From a checkpoint of a small transformer trained on Wikipedia: vocabulary 2048.
Each number is 128 + 24 x the weight over its row's rms, rounded and kept within 0 to 255. Layers, rows and columns count from 0. Numbers have three digits each. The size before them is the row's rms in percent of the matrix's.

# layer 5 MLP up, 1024x256, rms 0.129, rows 259-284, columns 0-127
101:072184144116129151126115117150136130111135107126124128091118113142102129125117141086119096099135116156143183163127143098129134128106124121143138123108065122117166068103134096132153151148124167145108114172111091117163129091112128141143127124111134145138124115115110164111083102128110129109156134119085160107170128158179181148114116140170119146103157067161157134122154101118149140100120
094:133101115151143193132186145151175147146134123119122137108126114135120101131115128092120155120114137100125148127201138130148154102094104129119093129148108169126120145124144097147092103094089124112119117123143130061158137120194158135116136132132124107150106154146090149075121126116143140149084115178114119115115116138152149127140128169135126126088139126140115134114129160109147142116098
101:093129126074149104131131147098134164121138117112110071122109135115135139147135141120145107133134137125108180088149176137156138130095126134142082107115145131108127150164126128125170101140119116138161122115119119148136126115115144064098138136131134097126165140092177116140068106113174143140154127086179141133105106143119111171114159129114148138162171104150130144112171178149137153101087
095:129174120115168135104148093091114109136090131148128115151098103107145123107112130127109118137099147144114101151146138131150090155079164164121125101169122120108106147146146150100108139133120139143146161157112144072137108130139166134105165073134115093152125078196134145130164127098148125134117088151128135117161133192114159143125116113107100131150138142108150134125104150133136103100125
102:115123108108086118127110113108106119073153127118172093128151140123138096150173148120167144130137134128148100108137124116189126088114124123120129110137109096146162158128121098152127080078150161113137055113156134143134094121101135134118162140127132144097134141126095145140140148147115130175133177114094144162122114170156113140121153155130118130163122113106128113142095135112153121160123
100:128117138118101127166131122131126135134181109081121084131147145089130146151166147145107138132113130128155120183154134114101115152101096103172117142129122171159127111114142057108109121163145124142123161087116114081135091132149118118123109138134130117107110146154104102130131135117117116138142139118117111130076089115147108087148145117102134104088153130103105133128087170102151098141103
109:126163109161085125136175169131102092155107119120123121121123156169103091154106134109097149161127122110122103122160094126115145133135088140077092120172166123161093126104154185115109111088123074151118094170165101095118140097161128137137137104159130132137133136101097135107163137117083114148122135128139118129160117087117142142148132073147132101110165142135141108103166154132144142125138
107:153108140127123149147111092125140130175106116132134128118147128105188137099152221147145109157120136147145148154166154135097115131075130104120125134113126100113159125140138145142144113156158184130086116128116108131172115105163095105095140096133142162125115160139157128055132121160148125142098127150096150130116119113093137136116132118116171131082140106117126124096116067135095110163114
105:120162082107082171095114085139124111155124124154160152119121111128175103124144116139123122083100097106095104132139130136142134134159105145120125128120127144175175158131135147149096143121116142115104115123049129171118134122158136122131134108116109126159124127134122149106120156101141124124106131114120125192106075161103136178099092125137148153148142102153169147114101117128144110109099
109:121093114154143110192132120152182110116147139146117136159150170176161144144141085138120151146123081104125119186138138111140111104154150122130133135128118136099155120114131161159129135161155110121130115128140130113148087125137098109106158117108131122129121131142127166116130147110115151096115111165106112122120141096124129164122137144099143138103133123066107105127123156097134116151150
100:139131091137153130136130154115113127096131136161170121122115170114096160114123093113130138158150138090087143116178165146159137139113150132138102116140168128137101121184146134113144167070131109117138182145176110137136127125142117159138133138115144142127133123138125109148140123156124113137133123105138097092161143103155123116140118107123160107110136163170115097128176123113108119132142
099:094128133139173103124149109130122164113149154093121065110111087142151131103119114155121140153145089153079142140152123147124185125134167102132132154093122115187142133130128103084080187118096140096139129156106120134106146109126108129113105139163141144094095173134113111156129156129115106168143125133122110152125119118134100071153110141134106116137130104145105158098145113080138111130141
095:152085091132150138133144088142130115085152143140157123091127126141070122155164094140149140143133169129099047101152146109134150147099120130144138105136132151121111140155141153110075165163136061171102148147129117147142099099119128124109104122134121111186153152115118093158129106063121149151130102153113139155114152137146133136130093131122103146101095143144119140140102106138129165126153
103:097094094117222117156128117163156136143124128145127089108164117119127108135159137129123113116143155117158101152125144142163140095176140153140131166123122102110130162088119122155130113126129102121111139143134134095091128142140100132147172139105109110151123156100138120164143140162135144154132167135141166109132121093149159163166114146122105115150176145117169123117131125142094146134093
097:152149092150092129135150178090107139123129132171136108122149116132209134165161176160120111123153125144140118194165104134119121131157135139132140124112119146102103120137166151108141126139154110143169109148168144146120083098156078118102142115139142118092111099089127129112115137151143126123159115112146119099173126150126103136138137093107130101113134156103104123173094136118096165142135
103:124107158111156128105135107114155151142109119141186087088106114105101099124136169134135093104108181136144128072120148167148163118131125112122112155138108131146148098155118151111121094128110129154209106117119118164142114136122135092121147111141101115186147126144107106172160169144139142191122120149129133123139136097142098182092115129071131101159113101178143114091113144179139156153109
097:112127143111140144145133177137162151163137123134099173118150127067145119142099139096120129149167082162134112133140113079144109132096129102116123152148119122143132186085141151097165087136103081105101077145162126144114119107091153142184155142088153136141174096095129152118130174166149152095114107113132100110146104141104143160131136076123126087137138134167114108123093095137088110133115
105:065114134186123088114139139126104136145139139101100115130115108156136115094175125102137125121135175142123148161135115105139110124102088117116078131105155100142101121121104136062112092096120140107104140102140110117123108181146137131077131095121131137103118153144072109119074126154134097121144118127120174163180129125121141127136101122116111109153103125159121145124113158104144152093121
129:141150087173092091128193082135162143122104114093112107086144111165098113164099118156101113125133171166147064120113145139116125137117121136181105095139127151077117121168115134140116108154144138137110128133145131164133132122091119158100129140113109092107128121113175125142110127108112114114155118140111131166107113139143146149091113138139151132161124123138144137147110140160130130162117
100:098121144084088084116154105172090173146121145132175111152127115153139138111107115122164132145139176092121151169142146161142092146127127093104139114144099140099150100142162141147118097133136150151138114120113139143125133131125136135103102107157168187139117144070118095113125111123103081155114113107099128132192096098123140130150098165147075144141122109106094092112128123112132105109112
099:157119109100161127132143137117132140143092153195087089079156137149120111173113188156148128099084152110123104139099120130133150112162167146146115150122143111111126156161162106129138099101131127123107118147157131127177130126156119102101095107126094124137081127121118152134112144146090172170167111141143137104133173105170112133129148140095130137142169133141127127105116162144131103186113
111:138169096103126161141170109158175116155120118151113153144140092132156167129145131172139155132117127150167129095128146106187116103133146154097112125161135147104116099088120134162118076151130126112135151126113116141139127132171164160124155125125121122125157143134111125123097112123144133183109104126132153135118092141114104085157136119098126148109137123125153175148121090117126114161084
099:153166161106111123138140156121123168108127138092148076136134070133093092146095104153112120108132136171127144129104116144152131146119140187163119119091157101078180116170140106131187141087151185142129125134115166111154127092130125151124121131117124138104119114081107183151137106110145130100169108119105112134138105146163152130162098161094065097120088111139160147104101131102117160072141
101:165135111088137149132145085144164175124084138112104131107140160158150129113096112135163161133133131130082147162095110103142108098113123116136113131144159118145175099162153108114104103160143126135135138144105134109113138117126108102147112083117135137147148127174117113113135152152150114177178137137114114149110146148139098136116105127093147149110132131101112095117109145142131098117133
096:117126154140117106129113183106093114125127109112130136096115093109122115116105109128098161196096112126104149187127125106111139106171120146131129131121084125129159121119124101127118145102166145156080133131122150097157128173142090175151089139046130112140145098116103149128142185114175152141133097104096113140123117125073130155100139106143141138112130164104140119113115138147163122132099
101:151093137135113139148123098104135113109167138116177130116146155120115110126114175127126145164142103141139141103151114143118135150105153133145128152144102151119135134141156164115121126110142094134148124108138143143149133127103107142121099113135168137089157164135122132108095109092145148121141164131142148139109113122089179175129159177122133123115079132100098127084118154140107099102079
# layer 5 MLP down (transposed), 1024x256, rms 0.136, rows 259-283, columns 0-127
098:147139105149105066127107140145136120117132147122144135117112142135108121092131137118110114098088123134127120106138106134147128121123120137160139133161144141142153155140125114158133148136089111128085122132160088124141155153121162090118107096113094146115087113150158125133127130134110138152144165160142126162109121092136131134124141132119113167108100124120114131093184144143135192197099
095:110136111180115188145146125138147113145112095092150086123127084104113126152132101122144111145130097076144100131125161116138123105122122114190133155125101190150188145152108098159129086149106143101110128083118137116105147110140147144120151167129125093135107137108142103095131087099149119125098127148134114137146135142111163177108111133117174169131134159145124139121174150150137116097121
097:125113158132129134129113067159118149113139083155119152105088116133170115128129078120135121123120119146117070112089149125123153097124115106139169140125154143123114109128130106091153107090152156169138097129128145122129116100155123140112131110154078109145133148177134159134166124181139120133168134134126108076111161119144144127122107137091168141123151115114138100120075131103138090165133
098:140096105123137143139162138085120114105101133130156137136177171093130113097137135095115156119109128145127142143106125098083144133101151095121134176137147148136077131095124130148129071119156115154159104163127108116131130124181156147173138112139122132099105115129097112122155118163125120075135149110111103161160116118157132151125156139121135087112124142123097179117142128167103105170130
109:107100091133172108101109158129133112109153142172149134135111166105138193162134160117086158124088086123164151126171143117116132145139139105163129146125095101115158183121152149100172150099111077091143121130118134170132136138089126125129120119147168108122122142145134105141099117130150151124137151137115103149112144114127124120148149159145102159130135124116113137103100173132098111134128
104:166172142149093089134079141167114123129088123126117121083139179129119091153131142118150125156161111122163136112143100126120162106136150144158145167162132147141117130120118178096125122144122126152113157103115103108114106124121107139153173132138191107098169136098143151117112118140136153149106109130137165092124116123149122142094182112125141097133154097107168174154143110150082103150136
104:151158101177151118146141147142135124131123105159100169092134114114102125096099112096131154135109101113119132105143083125152086146093136182130107140135141117139088146136145128071157113128104103161128101153088160128122155130137141097123076142162108102111099122139124112097162138157103100125192137158106130164129108104166130106160137102164126109140142120166150165121160131093164139101111
108:115131090152130140126131130127176163136142101088125102137122128148121190147160109126156108095143127118123130183165172128138138138134188123106115128118102136111131130124108158138117124113141171124172100125135172140141155125148101128141158145122110149108115109096054099078113120142139132069105105154102122129123158098128127156131119125143160094121179098101108114075110093121140144142153
110:122108143095130109117156134150128096122125117148113163127127096122091084127103129125177143065166101088088182135147133147141147132154095137154142119148125097145085125132173117122114121147131140138105130125112105103152118131155082120125161123119149124127108156071134135095115134115112099113099102140121100133123112167134126110192172113159112128125140169160136102140168186142144127117110
103:101118125154104131147151151108124143161129128099120112130150097127161146090111093149130143127111140142148130155132171117112101135106154151160121102099121171119183109106134135130151140176134163091132131111136161120121122119131114136137150123094117117057111119093123163139120117111112117093132132134120144148090119122171110114106111108115161104117115132081077132126114089085135133139190
101:142165149136134174121106172122125092131165090135136118117102108147138097128111135170123112123157147129130088132125105100114139157139134104102140165147132128116108121131089132093144151133179105082103112116117082106109103125155105136137188116125129109124102093156120089113114150139107140103103159093106170123104112142123124144142148054137105090157123173090102153120093123116139140142129
101:118142094106131149101124153188149097163135102132148135142112109094138126151135125100134137098159188089137100111114148108107115142156142153085129119127104111095125101116168127141118107169157104142154140149152127110118128091120158153133163107107089115126129114122132112096108120105105098155117164128157159168135169167139153116123121118117144151089117124141103138130137128143133096140131
089:088157124129124119105058133164123144172139140076099123130170127122178117129119134108124145134147134140112203135098109188112108139150124098090129126110138125102139139116126165099158124131096158137127128140154131134079100159146153144164125080125121166126083119114106160086133181108129100113150179145129124131147134116144098101158133119164156126164150142130099160187140126142134100114146
095:139155169175111120141147095088118130100125107102145162142103083148104111154132162097125143140125113149107110064138128125095119106112124110111068146135119138132144124147075118126122104107099116109103131102112141156141146151137142137121134134164169122106103170135151135115164112187155136178127127116157090137090119138171092091081132112085133092131153127127134115124154139134134134134129
097:094114185078145140159102116125099128125153186136112144122122121130117128129140139130118141111109141142158093092104106164108119148109115132121138131126100126113160134140130120089104131107134117128106144103131156115144138135164107153129137142122073134124123149117110144085170073144088169177132123102116151126103156122101136136152129158085128140207118130086146171087169125139130109142147
104:108141128112126129065101126128117149135141121131157133102088157117134103125133122127102130144137127137131130094108118127116107107108167132097131155146142081158144124131089132154110090124136125143164118121160148139168186152139151082107159097120089118155151162132128120113154142077087141126158127118158066148112098145118153164110129149144134151124121168175146147129114113130120150128095
100:151137152125162155091086098129116118133115089123139119141146195129166122125122111151174143102145129180114129085140152101145126122124105154151117095112140168163156141094125118134102128148173156138114109106117121147125134112150130128111151123132134120145130049149174080147127118116104111104135159124066127136117096130130132127123098118099175134092144117137148124137072128129147103126149
095:146167150094136179108114082163145111086119135117174180099108154076133127171117139159104145123146136126120102095082166142096149145133168128133114140173094147094131168145123123169126144136173144154143113143132141130122138058124152116141143139135149101153170140138143131149136129108123126138137148134176106098042091160135131099115130127082144147134148123144161100124109095120144101148171
113:125164138195119133109132062137111119124147108105121096191125116185157159126147121116132091127117099180142111135142126078164122117072105123100094105133171138109167105167103143124136148125143100190152146148124142152133173126139138150088135160123089122126120112174170093107092110114098140122183127160126132159151143146147159164126135121131138141149089118149078139135108094098121134109169
101:123162092167133166119102164123150101138127083116113147091099112120116128166139156101079101115120124132174084088088154119147117074138140161164110158083158106152100142152073106122105104107116130106111143121117116135137114115132112147099136179105105089119104139135150136145124146149142145154149131151120143121063132118090119184088125079124148109109149117170154133113127129137130147140133
097:119145139152114127134125114126109137110126121151124124105189166132147112113108153110102130146100067107141138152114172154111121115152101134144072159128159165117096104133127111148122148121128121121112133119116031139134088152049089130122127102104101124134135132122128124141160135151135153092135147128135143156093117116067110188127118097137150149138121144137109145130115126119125143165136
095:128096126108082112153187110140123131137147120143155130131163121118128144137115116152121163158157149148145118096164133105158104159097085126121132112168131096118132111122116057108100082147092121100123120160134201121127123135194154076154125091107153136063128138122125129132093113078112122124133142127127122144132129124086107071146160109110127128115158164136133174148157117115127106115129
104:161088143119118178111141104084131188160116168183136150128125144155154125129127147110126116139132140071097140183134141137123124150118115104135087124143127160125142100102105138147126099190126119152104139121097159105115096118143099152146114152133172114122135117157120105090138150111119148082099112132084190111136144143127103137120110113105154117143113084107127117106094109158141076142115
103:109102138083160130129094082097091138111177196107128148165136161169125103144135124102121101122126081087123134142157117125098110147108170119139123139135144123122156112146081145117104105092095120114096099107124093132093119130147075103135149140121118109104134096112126093178157119105167151116055143124127118127132149129131125110133174118128131117151126152152108127167139124163092146151158
091:141126101141116143112120100143163153133108140127127095102159160145144142116122132130144103076146131157189080167061208154146108113136157111124140141143147159159098147188099155195107092110123114124150132116139127134120128122146175112096145121154121139148118127141119066077134089129114075069117140125156145162137112150151095153125133120115133122111156149128123153123117108140104124121126